{
  "intermediate_size": 512,
  "warmup_steps": 200,
  "schedule": "wsd",
  "max_seq_len": 256,
  "doc_mask": true
}
Each number is 200 + 20 x the weight over the matrix's rms, rounded and kept within 0 to 999. Layers, rows and columns count from 0.

# layer 5 MLP up, 512x128, rms 0.187, rows 241-268, columns 0-127
219,193,200,157,211,207,202,220,166,208,193,172,178,197,187,192,209,203,199,182,193,206,203,209,226,183,190,211,206,218,198,202,183,182,176,212,220,238,206,214,196,173,215,203,197,195,217,232,217,216,171,190,195,227,193,211,229,188,145,165,188,192,192,168,181,212,195,180,201,235,189,210,215,153,204,196,199,204,218,214,214,185,188,207,224,203,188,237,184,216,197,181,191,215,201,188,192,224,162,192,244,199,174,228,207,197,196,185,251,195,176,216,214,252,254,208,191,209,215,233,212,222,201,190,214,214,186,215
176,205,174,180,213,170,207,248,178,205,188,206,178,202,203,164,189,176,196,202,211,206,170,175,208,194,221,240,211,212,169,212,239,161,172,197,199,201,190,198,206,187,208,215,226,212,180,220,187,192,177,163,191,211,204,234,176,202,223,212,207,194,173,193,186,176,192,223,198,209,205,243,194,228,216,195,205,205,201,207,235,193,179,196,182,188,188,178,168,221,203,180,183,204,218,190,185,200,234,202,189,192,221,200,193,208,226,203,235,191,186,219,197,236,195,227,195,210,197,240,170,234,203,203,199,208,200,206
182,188,193,175,190,208,193,232,167,195,192,220,190,186,206,227,204,162,200,173,176,221,234,152,192,223,222,197,231,211,227,180,209,197,204,221,198,208,208,242,173,198,167,201,178,221,204,175,185,258,193,193,216,206,226,199,216,205,198,168,232,205,208,166,217,192,154,214,223,199,226,180,204,172,198,206,251,206,201,212,173,176,233,201,221,181,239,189,140,216,211,208,205,213,219,218,213,252,245,174,229,163,189,190,219,213,189,206,171,205,205,216,210,178,211,194,224,180,189,212,211,192,159,215,193,169,199,241
223,220,248,179,183,194,182,176,222,209,222,160,217,186,174,211,187,240,168,215,169,190,196,163,183,189,234,210,181,177,219,210,185,205,185,226,246,206,186,219,196,212,202,193,231,205,200,212,208,197,226,211,185,172,218,229,173,239,191,224,211,178,207,180,197,182,171,194,197,189,198,210,195,244,219,218,203,221,236,175,194,199,188,193,218,175,180,178,177,233,192,173,189,207,181,193,182,229,193,179,186,212,198,232,210,180,204,166,217,172,178,216,209,198,197,193,189,181,188,203,185,180,193,188,214,204,189,191
185,222,190,164,167,198,189,199,189,204,181,200,187,190,213,239,188,191,181,212,220,173,207,201,179,184,189,184,198,202,210,196,184,216,180,206,226,224,194,240,191,155,247,200,210,179,168,224,182,226,161,193,164,220,179,197,195,218,189,178,195,186,232,220,221,204,195,186,241,239,183,201,184,174,223,203,171,229,195,196,196,197,208,201,209,186,219,215,171,174,211,186,221,179,190,186,212,189,215,187,201,240,245,215,168,175,180,191,199,206,204,203,221,245,218,209,229,242,196,217,181,204,194,204,220,194,226,198
178,184,191,189,163,239,176,214,182,216,206,183,181,209,192,193,230,199,230,186,167,178,199,201,194,164,226,228,228,191,221,183,224,207,198,188,207,207,228,200,220,172,202,160,193,211,229,199,187,225,214,153,184,208,190,220,207,183,262,195,192,164,223,195,209,209,204,187,248,199,176,197,184,178,193,179,247,219,192,192,197,247,175,199,218,240,209,189,221,205,225,207,196,212,194,202,168,184,181,223,199,206,173,202,216,186,214,184,213,183,205,183,211,199,156,213,222,216,199,196,221,192,231,209,240,215,217,198
213,202,212,214,185,180,194,198,181,201,192,177,225,198,235,199,210,197,181,229,184,179,183,190,181,188,204,210,229,234,202,195,173,208,184,189,201,203,182,216,193,182,186,208,199,188,193,221,168,211,231,195,190,180,200,244,240,220,213,175,202,167,159,214,184,171,190,240,197,219,196,186,196,223,203,186,223,196,173,192,206,245,206,223,197,201,182,175,187,241,217,214,218,199,216,230,221,225,214,209,208,179,204,187,181,222,181,205,188,166,192,168,197,206,186,189,167,186,150,240,166,187,177,186,186,187,170,200
218,186,183,188,198,197,195,225,246,231,200,181,196,232,195,213,229,220,199,205,185,170,239,188,226,212,162,174,214,206,199,224,218,188,198,209,186,197,206,187,204,215,198,244,192,219,218,183,161,233,222,151,198,223,181,233,217,208,207,218,199,188,213,198,189,204,195,230,193,203,207,214,235,202,178,194,192,196,176,181,220,192,194,224,218,178,187,163,207,218,188,219,171,211,196,186,183,164,229,184,222,201,198,214,208,198,209,207,201,195,211,242,210,210,178,200,205,212,173,234,162,202,177,211,244,173,193,205
201,232,220,194,194,186,222,212,202,212,203,194,234,203,164,222,179,184,225,236,239,216,197,218,215,195,167,188,214,204,204,185,193,218,216,207,209,181,174,201,220,185,210,192,196,193,199,201,207,194,220,140,194,203,217,215,216,179,195,243,176,195,193,243,188,204,251,213,192,195,215,207,202,211,176,206,204,186,197,213,199,196,177,199,205,159,190,182,168,214,182,180,212,215,212,222,170,171,197,153,232,189,184,185,211,234,191,213,164,222,178,216,196,195,164,179,235,213,183,227,152,212,201,224,191,153,199,173
231,169,195,198,205,185,181,166,217,164,209,226,155,206,191,197,193,225,222,227,199,194,245,228,210,193,166,182,207,223,175,219,182,219,198,179,218,206,190,215,222,205,213,195,158,199,208,239,226,220,229,200,199,221,242,223,200,217,229,193,203,222,205,197,209,197,225,243,221,205,209,183,223,183,192,186,209,166,188,186,200,220,222,185,206,195,186,205,236,203,244,205,226,233,191,215,213,184,221,228,180,143,167,245,217,175,190,175,221,224,176,216,213,148,189,190,200,225,147,229,169,177,214,211,189,208,240,205
187,180,184,217,200,189,194,216,197,167,215,191,204,203,185,193,256,204,166,212,206,181,231,216,192,182,198,263,221,180,199,180,205,205,157,190,215,195,175,220,169,196,192,187,188,190,215,201,217,217,174,214,212,236,194,181,230,227,223,191,165,176,210,170,178,178,191,216,233,175,192,230,188,189,203,211,208,204,210,223,202,198,225,185,203,178,193,195,183,206,209,225,220,227,199,201,188,194,195,201,212,144,230,234,176,190,212,197,189,188,214,203,184,188,191,200,202,189,192,187,167,174,179,196,212,172,212,177
194,188,192,166,160,231,199,196,199,203,219,194,217,216,195,225,197,233,189,204,210,180,214,173,177,201,186,180,186,210,194,199,224,181,197,203,208,192,190,170,211,155,183,192,219,195,196,196,181,180,188,174,195,216,207,224,175,151,180,211,197,244,171,231,208,211,206,175,211,213,161,205,217,179,162,198,198,243,182,166,181,194,191,189,199,212,207,191,230,184,202,207,202,210,203,190,197,200,209,202,206,189,220,211,197,188,185,182,219,211,151,195,179,234,199,221,163,207,184,164,164,220,200,190,207,174,169,239
190,202,213,203,175,218,213,205,231,198,208,198,208,173,164,198,197,210,180,188,204,218,217,204,203,193,185,190,210,193,184,234,221,197,175,238,206,210,167,212,210,227,191,178,209,159,189,167,173,206,199,215,226,203,222,225,192,192,241,188,175,200,214,218,218,219,174,241,175,194,208,210,233,172,201,210,190,191,181,189,194,224,203,207,195,191,195,146,194,201,193,212,187,179,202,201,222,207,200,174,189,203,227,149,189,214,187,210,201,203,181,205,223,231,216,197,199,188,172,228,191,174,209,211,152,209,202,198
176,200,202,211,191,207,182,168,240,186,213,243,201,186,205,199,227,180,194,210,160,181,188,223,191,195,205,170,189,205,188,184,197,211,159,247,221,236,208,235,253,202,207,207,165,219,196,206,213,175,217,185,225,174,198,250,201,157,237,240,224,191,224,216,203,198,198,199,234,218,216,176,171,199,233,232,198,195,177,209,210,213,163,222,212,210,171,163,209,215,233,234,197,200,212,224,166,182,180,168,204,205,183,198,204,193,171,205,207,171,215,205,176,224,206,198,219,227,171,228,152,193,168,197,240,195,210,229
187,194,224,226,171,248,226,197,232,200,196,190,192,191,155,197,247,194,204,183,203,192,162,227,217,216,209,239,222,195,192,187,254,213,171,207,220,208,182,235,220,215,179,194,200,179,175,194,155,214,193,186,170,195,182,207,189,234,218,203,189,190,249,198,203,191,196,234,190,200,199,179,201,194,187,233,203,194,185,204,223,224,206,237,217,199,224,177,206,201,185,191,174,165,206,206,189,197,144,185,205,190,209,188,197,178,205,210,207,222,167,202,194,198,157,186,209,212,199,178,206,239,150,195,199,180,156,209
197,197,226,184,199,211,190,205,184,200,234,180,215,196,201,212,211,199,202,208,180,257,207,173,209,216,160,189,197,208,216,186,215,208,195,210,191,269,200,215,228,190,211,187,202,225,187,212,198,217,198,192,199,151,194,164,215,176,197,212,181,185,216,233,192,203,215,192,173,190,193,214,188,186,184,218,204,213,175,164,160,190,234,208,209,187,192,209,258,193,199,226,219,155,165,215,198,177,161,190,199,191,199,206,235,185,223,184,197,183,176,196,209,225,208,199,195,206,225,196,196,206,190,221,210,209,201,190
188,207,207,211,214,223,257,216,208,196,209,224,206,225,193,213,213,221,198,195,220,203,134,193,204,217,192,209,200,178,220,238,206,241,194,201,191,179,188,228,193,218,170,209,187,212,231,205,217,205,174,190,154,192,186,181,212,208,183,235,252,197,182,205,223,197,206,209,166,227,229,215,207,167,242,235,187,190,194,198,185,190,208,215,179,214,187,198,178,194,178,188,173,188,216,214,208,161,174,177,191,208,203,193,208,202,210,209,197,203,165,176,202,148,182,198,178,192,193,205,158,204,188,218,195,219,184,188
235,209,194,190,189,219,177,183,194,174,158,191,192,164,229,229,204,217,183,220,201,208,202,179,221,188,197,186,191,197,217,214,198,201,237,203,216,164,216,239,201,200,216,178,181,182,194,181,211,204,164,167,185,225,196,219,218,223,223,199,183,162,220,189,205,184,164,198,222,195,196,234,211,192,241,178,201,196,191,206,175,143,215,187,206,211,202,206,194,252,184,186,231,224,165,185,196,216,210,197,195,182,206,204,209,206,179,183,187,184,185,190,214,189,193,166,199,186,185,172,194,206,201,192,221,195,211,190
200,167,208,189,212,208,189,244,227,220,173,220,182,197,232,204,186,230,207,223,174,211,198,201,209,192,183,220,198,199,217,211,201,209,196,230,200,201,207,190,191,206,169,228,212,214,191,209,162,206,172,208,210,174,204,232,216,209,211,213,229,218,216,185,199,171,203,204,203,202,211,199,211,207,198,203,228,194,200,208,165,185,172,209,172,213,184,195,193,232,199,202,172,230,242,184,206,159,184,202,178,164,193,193,169,178,188,191,192,208,205,220,220,213,213,218,204,205,170,230,216,203,216,152,192,198,194,199
209,225,172,206,187,229,195,214,221,215,176,229,197,204,207,190,188,210,203,217,166,208,216,193,189,212,179,191,215,137,180,180,241,234,201,219,181,189,211,196,223,179,193,187,175,196,184,208,191,193,193,196,192,186,204,246,177,193,192,183,195,216,200,215,186,192,212,185,168,186,192,204,237,195,220,224,221,210,209,214,199,180,183,172,203,233,186,212,184,209,204,202,234,221,202,208,217,227,185,187,205,213,193,199,205,243,196,180,174,187,163,199,218,226,192,172,216,205,183,188,208,211,201,204,164,199,183,204
193,197,236,193,220,209,156,192,220,172,198,180,210,193,186,217,206,220,166,180,188,217,187,195,188,253,213,199,207,167,169,196,211,235,229,192,189,215,188,185,199,202,259,243,195,211,187,164,205,237,178,189,224,208,214,241,182,186,185,223,216,243,209,240,203,188,174,214,208,179,217,214,221,209,204,216,203,204,231,188,187,190,217,209,196,203,209,222,220,240,204,218,199,171,211,186,188,173,187,202,191,216,199,220,231,231,140,179,215,192,199,223,223,228,222,190,169,187,184,180,183,189,197,187,190,207,197,225
218,178,211,202,204,233,210,235,203,230,196,174,166,212,148,157,183,207,237,208,228,235,188,273,179,208,202,207,215,211,185,152,182,206,169,189,216,184,181,237,209,223,228,177,223,177,222,224,246,178,204,195,162,193,210,198,228,224,213,239,192,186,207,175,230,197,193,167,227,209,187,214,191,201,231,215,220,194,212,196,216,228,212,226,198,207,177,199,230,199,214,179,189,217,188,196,196,193,154,203,219,191,165,198,193,170,131,213,205,195,189,201,196,200,215,165,227,199,218,209,184,226,205,217,206,245,216,174
204,181,228,144,202,146,214,231,195,243,203,188,215,207,209,204,205,183,192,232,233,188,195,210,191,225,231,209,218,171,204,174,229,168,180,198,244,190,220,198,200,166,208,187,218,173,208,191,205,190,199,179,211,199,171,227,237,221,181,194,185,219,221,151,211,216,223,185,211,167,190,204,190,195,187,195,219,197,198,215,196,182,211,214,165,176,215,214,215,224,187,170,173,197,227,189,190,209,218,173,224,168,188,191,180,208,159,221,194,198,213,210,236,218,207,211,216,234,187,196,220,205,184,171,216,197,211,199
217,211,155,188,173,216,209,254,212,180,204,206,174,213,199,202,190,184,241,206,201,213,193,210,231,206,196,201,186,223,226,240,176,210,243,207,207,213,174,203,202,199,231,216,210,218,193,168,217,234,194,201,226,205,170,195,211,212,223,198,177,235,206,184,199,189,219,207,181,192,211,214,194,190,227,178,191,179,192,185,202,155,178,219,190,193,210,185,186,229,219,211,214,193,218,204,199,233,194,194,215,222,195,196,209,194,179,172,202,222,223,223,185,199,209,178,208,222,190,209,179,225,220,217,195,219,205,213
189,227,216,170,191,181,179,218,200,233,191,205,212,226,175,194,194,154,221,224,200,182,183,190,198,216,187,198,194,195,199,205,221,197,218,233,218,189,198,194,238,247,205,224,203,191,228,209,209,258,199,192,226,178,183,216,210,216,212,209,196,193,228,188,205,213,190,195,181,232,213,217,228,185,189,215,208,200,239,188,174,196,165,149,199,225,204,214,181,191,161,232,194,188,181,214,177,201,238,194,172,192,208,209,214,215,176,226,179,200,191,186,201,165,181,169,215,202,218,210,178,215,177,199,203,197,193,222
200,207,196,184,224,217,205,251,180,223,216,186,176,168,191,192,174,213,223,196,194,223,232,157,180,173,197,249,194,225,182,207,266,173,209,225,190,203,185,206,200,219,170,187,184,213,216,212,180,250,214,172,218,204,175,228,197,194,204,188,209,180,209,195,186,185,227,208,194,197,184,152,197,204,192,214,241,179,196,195,191,167,199,165,219,212,191,207,218,188,226,186,240,209,167,193,209,202,230,197,191,199,192,192,201,181,224,188,204,217,179,190,215,199,209,220,189,190,208,152,220,196,212,203,221,195,217,188
210,194,198,207,201,211,187,208,197,212,211,210,212,188,189,214,213,192,180,186,177,232,189,210,193,270,206,244,166,199,209,227,203,191,218,221,192,207,202,227,186,204,188,192,198,204,202,237,192,213,164,157,221,187,191,204,227,214,202,196,192,196,160,220,235,177,218,214,173,191,195,233,205,181,226,201,218,223,175,178,231,168,219,196,192,210,213,197,187,204,188,197,215,217,182,202,206,205,173,161,201,164,178,252,202,223,183,204,203,210,170,207,179,192,206,205,208,210,176,206,221,186,179,205,197,168,194,195
178,194,184,162,202,197,248,204,225,222,214,186,226,210,226,213,193,179,178,187,204,234,204,182,207,179,221,203,225,213,218,198,223,210,171,165,180,215,220,207,180,217,191,223,200,210,210,221,195,197,216,179,181,173,182,170,206,192,185,201,180,193,223,204,213,189,206,235,191,228,219,181,224,211,218,240,214,206,238,210,200,211,214,199,191,193,234,182,212,213,213,190,195,216,186,190,157,215,249,204,189,197,220,225,170,219,178,228,218,188,158,201,218,220,186,199,218,216,210,203,217,190,155,172,200,228,175,200
# layer 5 MLP down (transposed), 512x128, rms 0.185, rows 241-267, columns 0-127
209,232,182,212,174,220,221,214,191,198,204,213,219,214,203,227,200,235,232,230,192,209,219,191,187,203,190,220,187,184,204,198,206,195,216,201,193,153,225,211,223,187,199,228,179,189,174,208,171,206,212,219,200,216,209,214,175,207,191,231,212,232,233,212,181,201,175,184,188,171,222,183,226,234,226,222,212,188,210,181,217,210,212,183,190,182,198,228,197,201,201,195,205,181,229,237,209,199,239,168,177,215,201,210,220,208,189,210,168,221,217,213,170,194,199,193,201,173,184,200,185,209,176,159,186,202,195,198
185,200,199,220,196,202,231,180,218,187,225,205,227,217,210,227,187,228,224,196,141,220,231,198,202,211,184,194,192,216,189,174,149,204,225,207,220,204,191,186,183,190,182,205,165,178,228,175,221,206,195,211,201,186,194,192,229,204,210,200,213,193,216,224,207,235,193,202,200,203,214,171,162,201,177,190,232,195,181,228,185,224,209,207,220,220,242,219,228,201,212,207,245,200,149,189,211,210,172,210,194,193,199,221,209,217,184,172,161,194,206,182,193,191,180,160,201,213,194,199,217,173,173,191,202,174,225,191
205,209,252,215,163,191,183,163,181,213,220,202,197,234,234,149,194,221,171,225,222,193,205,217,206,188,194,216,211,187,207,205,216,206,209,203,228,194,169,186,211,188,211,182,198,180,203,241,203,191,212,186,199,187,181,225,189,217,206,205,167,182,181,236,155,209,234,181,210,199,196,199,207,215,201,185,183,205,210,206,204,183,153,213,194,209,178,186,221,193,211,211,189,189,189,218,210,150,195,219,221,216,188,233,170,212,213,196,210,183,155,201,198,243,151,185,179,213,202,200,193,183,225,161,215,216,195,212
156,213,175,182,197,203,213,205,200,176,194,237,178,185,211,197,204,165,173,181,220,205,206,237,213,213,183,180,210,191,194,177,214,183,202,196,162,205,185,196,239,196,192,193,206,235,203,183,223,204,188,182,199,220,202,180,199,172,179,227,158,209,173,220,222,197,224,174,229,211,201,171,211,158,217,212,201,171,195,194,215,230,189,214,213,209,221,191,220,184,238,202,217,203,244,229,244,183,196,204,185,163,206,175,211,228,167,209,208,215,244,185,211,205,216,213,172,200,207,175,218,193,219,205,196,224,213,192
203,216,213,192,201,199,197,214,189,208,165,171,216,202,212,187,208,233,230,200,199,192,202,191,199,239,196,223,215,187,176,179,188,213,207,188,204,179,209,165,195,210,161,204,202,201,178,166,221,187,239,176,204,194,216,194,208,237,202,227,187,234,183,190,217,195,210,202,203,206,199,191,193,183,149,202,224,184,219,178,222,219,189,206,189,204,206,195,198,235,181,230,200,210,209,203,190,207,201,193,189,206,238,211,193,196,189,195,223,199,214,196,196,180,156,173,214,199,159,215,214,211,233,201,178,189,170,203
199,216,203,188,207,216,202,185,194,208,201,218,230,217,204,196,164,186,167,213,221,201,198,215,149,183,173,198,214,233,207,210,172,180,215,195,204,212,174,210,215,197,216,201,203,211,211,213,229,200,183,210,219,190,197,199,191,195,201,224,197,215,219,195,173,207,208,226,193,212,202,236,211,168,192,217,176,182,184,201,192,163,204,187,191,224,205,238,186,168,179,224,175,222,226,201,211,197,212,157,169,189,189,197,179,210,161,220,201,205,192,199,180,207,264,225,215,238,202,215,236,210,184,208,176,221,201,213
182,210,208,198,242,215,222,184,207,188,222,203,173,215,205,207,187,180,174,190,224,176,211,167,187,182,193,176,162,249,181,199,202,210,214,180,210,193,178,206,180,235,211,198,226,173,209,228,235,196,197,178,201,209,220,180,191,184,229,214,181,209,186,185,200,185,190,202,166,192,228,191,185,192,227,227,187,188,223,194,204,189,194,177,199,178,178,192,200,182,211,217,184,219,194,184,195,223,218,214,183,203,233,229,232,188,176,204,210,199,185,188,187,176,212,223,218,176,215,204,246,227,203,200,192,246,179,190
184,210,190,219,204,189,219,204,179,173,180,170,213,171,209,195,200,211,202,198,216,204,191,203,193,183,239,222,176,210,186,189,216,222,213,160,193,165,211,191,205,191,212,180,184,164,205,197,179,165,215,228,216,184,189,207,197,212,214,196,206,184,191,211,198,166,187,155,203,196,228,188,200,212,194,214,206,235,211,193,204,206,181,201,163,184,191,192,182,187,185,170,199,177,188,194,231,220,183,214,192,192,195,243,167,179,187,170,180,201,201,188,188,213,200,204,212,214,210,192,203,201,217,179,144,210,211,191
224,202,162,221,210,218,182,142,191,175,183,215,220,196,206,205,154,211,229,182,178,220,226,187,204,157,233,193,182,218,163,194,204,217,188,178,182,228,208,173,174,197,209,225,202,202,219,215,203,213,220,220,204,215,222,173,177,191,191,182,210,221,199,166,186,200,163,209,199,199,206,200,236,178,207,218,222,223,207,212,179,180,199,208,206,238,209,181,202,189,193,224,193,171,223,197,218,237,235,247,185,215,191,207,235,177,231,197,232,179,164,201,204,190,224,207,188,223,249,230,212,197,185,228,211,179,202,189
155,210,205,224,208,187,197,218,212,205,213,261,197,217,174,245,216,228,182,200,185,173,198,186,197,210,166,166,206,217,184,207,202,190,195,172,268,230,208,198,172,161,219,185,182,178,206,202,203,166,207,212,219,185,161,152,203,212,248,220,207,174,191,197,204,221,176,184,158,219,200,209,193,232,185,169,188,175,201,199,219,198,202,208,167,222,175,174,201,193,168,185,211,224,195,176,229,213,233,176,236,170,199,193,198,170,167,187,172,205,226,226,206,166,171,210,212,208,180,216,206,174,198,201,219,196,216,209
209,200,202,176,196,197,205,187,204,235,186,205,189,191,181,188,177,206,215,191,206,215,216,193,199,217,208,181,202,213,195,211,197,187,215,209,195,202,232,196,198,173,195,197,198,198,205,206,188,202,189,192,214,168,210,227,180,201,191,175,218,214,207,213,174,218,168,183,174,243,196,186,214,200,202,197,160,206,162,237,200,176,208,208,191,205,203,210,214,236,203,213,164,200,207,185,191,222,200,208,178,250,204,169,217,203,201,197,195,232,175,182,205,181,203,205,201,233,186,231,215,240,211,180,169,215,188,230
198,218,185,165,211,195,195,202,192,181,174,201,192,169,164,209,205,195,230,229,198,144,189,225,219,212,167,201,221,199,209,169,189,198,196,203,206,232,178,198,182,150,184,181,175,195,222,186,215,223,241,216,238,208,183,216,213,194,221,153,192,191,220,188,202,195,233,236,221,199,195,195,184,229,220,181,191,176,188,196,218,198,207,182,190,199,204,189,224,203,203,180,212,224,158,207,162,137,191,231,218,186,139,187,194,192,188,220,155,198,177,220,188,196,205,207,181,194,187,229,183,207,206,188,183,188,182,204
209,199,202,162,209,206,188,169,148,209,196,202,186,194,218,186,197,178,219,205,174,208,184,187,205,193,245,198,196,217,220,203,190,172,180,195,209,198,211,182,195,177,222,208,189,231,198,221,223,207,195,195,215,198,176,214,189,239,169,196,227,207,217,168,235,200,219,184,226,212,189,175,204,224,180,193,182,197,184,236,201,193,191,199,186,200,211,239,206,227,213,189,197,198,190,196,201,199,203,201,188,198,193,220,198,197,202,213,173,178,195,190,221,217,200,200,180,188,213,178,198,204,226,209,191,218,183,230
215,169,206,199,193,225,205,199,170,196,168,169,194,216,208,190,183,231,154,186,203,232,223,152,202,189,211,204,232,187,214,188,196,211,189,202,214,142,154,196,166,214,230,174,214,200,190,200,202,240,175,202,186,211,178,207,253,215,189,179,192,211,206,205,203,240,222,210,202,178,193,242,230,186,168,169,189,208,176,192,204,189,214,175,195,252,222,205,176,190,189,205,221,201,207,198,213,210,216,161,246,219,218,174,187,193,179,227,180,186,219,214,232,224,169,187,185,238,203,202,196,228,194,185,205,239,236,197
188,233,233,186,207,172,181,183,196,163,182,196,198,222,169,181,174,203,210,219,211,212,186,194,178,220,195,196,182,221,217,240,211,230,190,218,215,187,185,193,214,180,203,229,218,233,195,192,180,173,238,202,216,213,208,200,197,228,196,225,219,199,178,190,206,204,219,217,192,217,169,223,205,200,180,178,159,219,199,198,213,213,191,210,202,166,180,206,223,193,229,227,188,177,225,181,179,196,206,207,210,208,208,189,184,220,188,179,213,173,257,188,186,203,225,212,188,185,222,228,178,201,219,181,184,230,204,190
194,179,239,188,203,204,227,217,215,166,221,186,210,211,204,186,210,210,222,172,225,191,206,212,224,228,187,201,179,184,220,228,207,211,196,198,202,155,198,220,193,210,193,196,172,208,180,219,197,165,191,205,180,182,213,190,150,230,199,211,206,214,200,187,218,200,171,205,182,192,163,224,191,240,239,215,225,176,205,189,224,158,212,192,173,193,184,183,197,188,194,206,210,220,187,179,179,171,206,197,179,172,182,177,229,207,172,211,168,224,190,208,196,228,239,206,189,213,182,210,176,193,195,200,164,193,178,178
231,197,200,170,190,208,155,192,218,226,206,198,203,184,201,220,216,191,195,217,250,200,186,189,205,212,201,181,207,230,217,179,194,202,202,207,237,190,186,203,192,153,203,181,174,216,168,201,180,218,187,192,187,205,194,187,219,205,246,178,178,182,209,158,180,214,191,212,189,195,197,192,203,176,161,196,225,157,190,214,192,207,220,163,223,210,182,237,178,215,204,227,197,179,201,162,221,226,189,180,177,207,233,237,210,210,243,228,219,169,201,179,216,253,146,203,210,218,234,210,230,176,207,211,192,208,217,179
144,208,207,223,223,199,199,215,218,189,190,190,176,188,196,203,202,202,200,208,218,199,204,178,174,230,229,193,180,182,188,164,212,249,168,209,179,208,200,189,184,225,199,212,212,221,186,178,203,174,192,200,215,187,193,219,183,205,193,174,189,193,150,217,205,186,223,204,169,188,217,185,190,190,202,208,210,161,209,190,227,215,201,218,192,190,187,186,209,166,187,219,203,202,243,235,178,189,168,196,180,202,177,184,185,218,188,189,204,216,240,223,177,190,227,191,207,194,197,162,215,172,182,192,194,215,187,197
221,198,162,193,179,191,213,183,188,193,206,187,214,193,205,197,202,200,202,174,193,183,170,203,194,199,175,204,183,222,200,202,194,149,223,220,173,180,206,224,215,212,218,168,173,209,182,195,189,179,198,162,225,210,200,186,180,200,237,174,203,215,205,218,196,197,178,186,188,202,189,185,200,207,212,184,194,219,234,183,208,177,184,159,215,194,200,221,196,230,166,170,189,202,220,163,204,230,203,212,200,219,192,195,207,221,212,220,187,169,218,188,198,215,220,171,188,204,191,202,169,225,200,199,207,212,191,219
193,182,215,191,205,199,180,191,199,203,195,198,222,235,183,218,216,211,194,197,226,235,202,214,175,181,210,209,212,217,215,223,204,175,189,216,214,230,179,213,166,217,191,202,216,215,209,204,183,236,177,231,188,228,220,176,212,209,183,209,174,182,209,180,224,161,193,206,228,176,229,205,194,190,195,185,189,203,200,210,198,216,217,207,204,204,219,177,229,186,195,168,232,185,203,173,174,202,210,216,164,196,180,204,166,167,190,240,241,178,209,192,189,193,217,224,197,221,198,219,169,189,214,201,230,153,186,196
189,226,156,241,204,211,235,210,182,189,226,209,212,195,205,184,167,220,170,203,217,187,229,195,232,145,197,187,189,213,200,233,215,172,179,209,220,213,189,225,226,201,174,183,196,228,208,226,193,194,232,190,182,209,206,185,223,233,237,201,189,187,195,187,188,194,198,184,175,224,187,187,201,207,229,216,179,197,187,217,200,203,225,213,197,175,226,191,165,194,197,203,209,225,199,228,201,212,208,206,209,169,200,177,198,204,216,229,223,197,196,190,165,185,202,182,217,188,214,211,190,197,220,151,220,171,194,200
210,227,234,190,189,206,201,168,185,179,206,185,235,184,231,220,207,176,164,168,182,179,211,179,207,208,185,193,207,225,183,211,221,215,230,182,189,216,218,184,222,169,188,217,192,200,207,209,202,230,211,201,225,193,164,195,233,200,189,178,207,186,206,225,198,209,175,178,181,202,165,208,198,207,174,179,191,269,168,169,202,169,141,189,205,227,199,183,203,227,196,206,194,193,189,194,231,229,215,167,208,192,245,179,190,193,185,196,185,190,164,203,193,192,191,218,179,203,227,211,197,163,228,195,192,192,194,211
194,225,226,232,167,178,200,243,175,185,153,206,195,211,151,194,217,216,212,216,155,202,189,186,227,200,175,185,219,201,188,209,189,180,223,199,224,205,159,210,197,199,203,214,190,228,213,194,177,186,239,198,191,213,220,187,211,207,206,188,207,201,216,215,174,172,205,202,220,178,197,210,205,173,176,129,187,165,216,177,217,191,216,240,206,185,167,197,207,168,213,213,201,202,180,245,197,218,219,202,179,206,210,240,208,180,211,182,189,174,223,191,196,213,194,185,177,176,181,197,214,201,192,211,189,190,184,178
157,189,213,194,200,212,203,166,216,238,213,209,208,201,174,165,187,169,208,178,215,196,205,194,183,194,256,232,205,168,205,166,193,201,181,181,196,212,231,217,163,215,207,220,201,170,184,233,219,179,196,213,204,233,211,197,173,208,198,192,256,179,195,168,205,204,189,194,216,196,196,152,178,194,204,254,189,200,202,207,189,181,207,178,178,183,192,195,208,175,185,204,226,224,177,182,197,226,259,168,192,223,193,212,216,189,231,210,238,203,187,233,198,244,209,244,183,178,209,203,208,206,208,212,196,203,197,206
217,192,204,207,215,195,207,201,202,191,183,174,210,182,179,247,215,206,172,184,179,202,202,191,194,206,179,190,220,194,193,190,163,155,182,181,149,214,186,200,170,213,205,205,214,231,187,211,206,195,191,242,199,218,210,194,176,194,208,202,230,186,208,184,200,166,194,204,219,192,203,191,186,201,219,197,160,209,196,211,223,180,199,213,207,186,221,197,203,196,209,182,216,159,228,192,234,193,170,183,228,191,199,229,171,191,200,182,242,193,201,176,186,210,218,194,169,176,198,210,195,165,200,211,202,213,214,166
198,246,208,171,191,194,196,186,176,177,197,186,214,207,220,204,221,208,188,196,190,184,181,196,226,186,214,159,204,193,203,203,161,238,179,193,204,202,199,160,189,184,220,209,193,197,199,191,208,163,192,216,205,199,178,190,183,193,218,225,182,224,193,207,165,209,187,192,189,199,220,229,204,188,181,202,198,188,191,219,189,218,188,235,198,186,182,208,183,224,196,191,168,195,212,240,172,222,174,184,212,219,166,200,190,193,189,218,182,197,185,202,175,224,209,197,152,198,227,238,196,220,204,214,157,210,160,214
207,221,235,194,171,184,200,222,210,212,238,217,237,221,169,178,217,220,193,186,217,181,180,187,161,179,193,206,230,219,190,206,179,177,163,208,211,132,180,195,188,219,238,178,203,161,197,195,162,189,207,206,173,219,205,211,208,207,201,192,181,208,190,169,211,185,205,211,197,187,189,210,185,226,183,162,196,184,201,205,232,230,215,185,208,177,208,218,194,186,230,174,206,205,234,236,217,212,217,203,187,203,173,153,211,218,175,170,205,210,178,191,224,199,178,195,245,203,188,204,216,166,226,246,214,210,164,187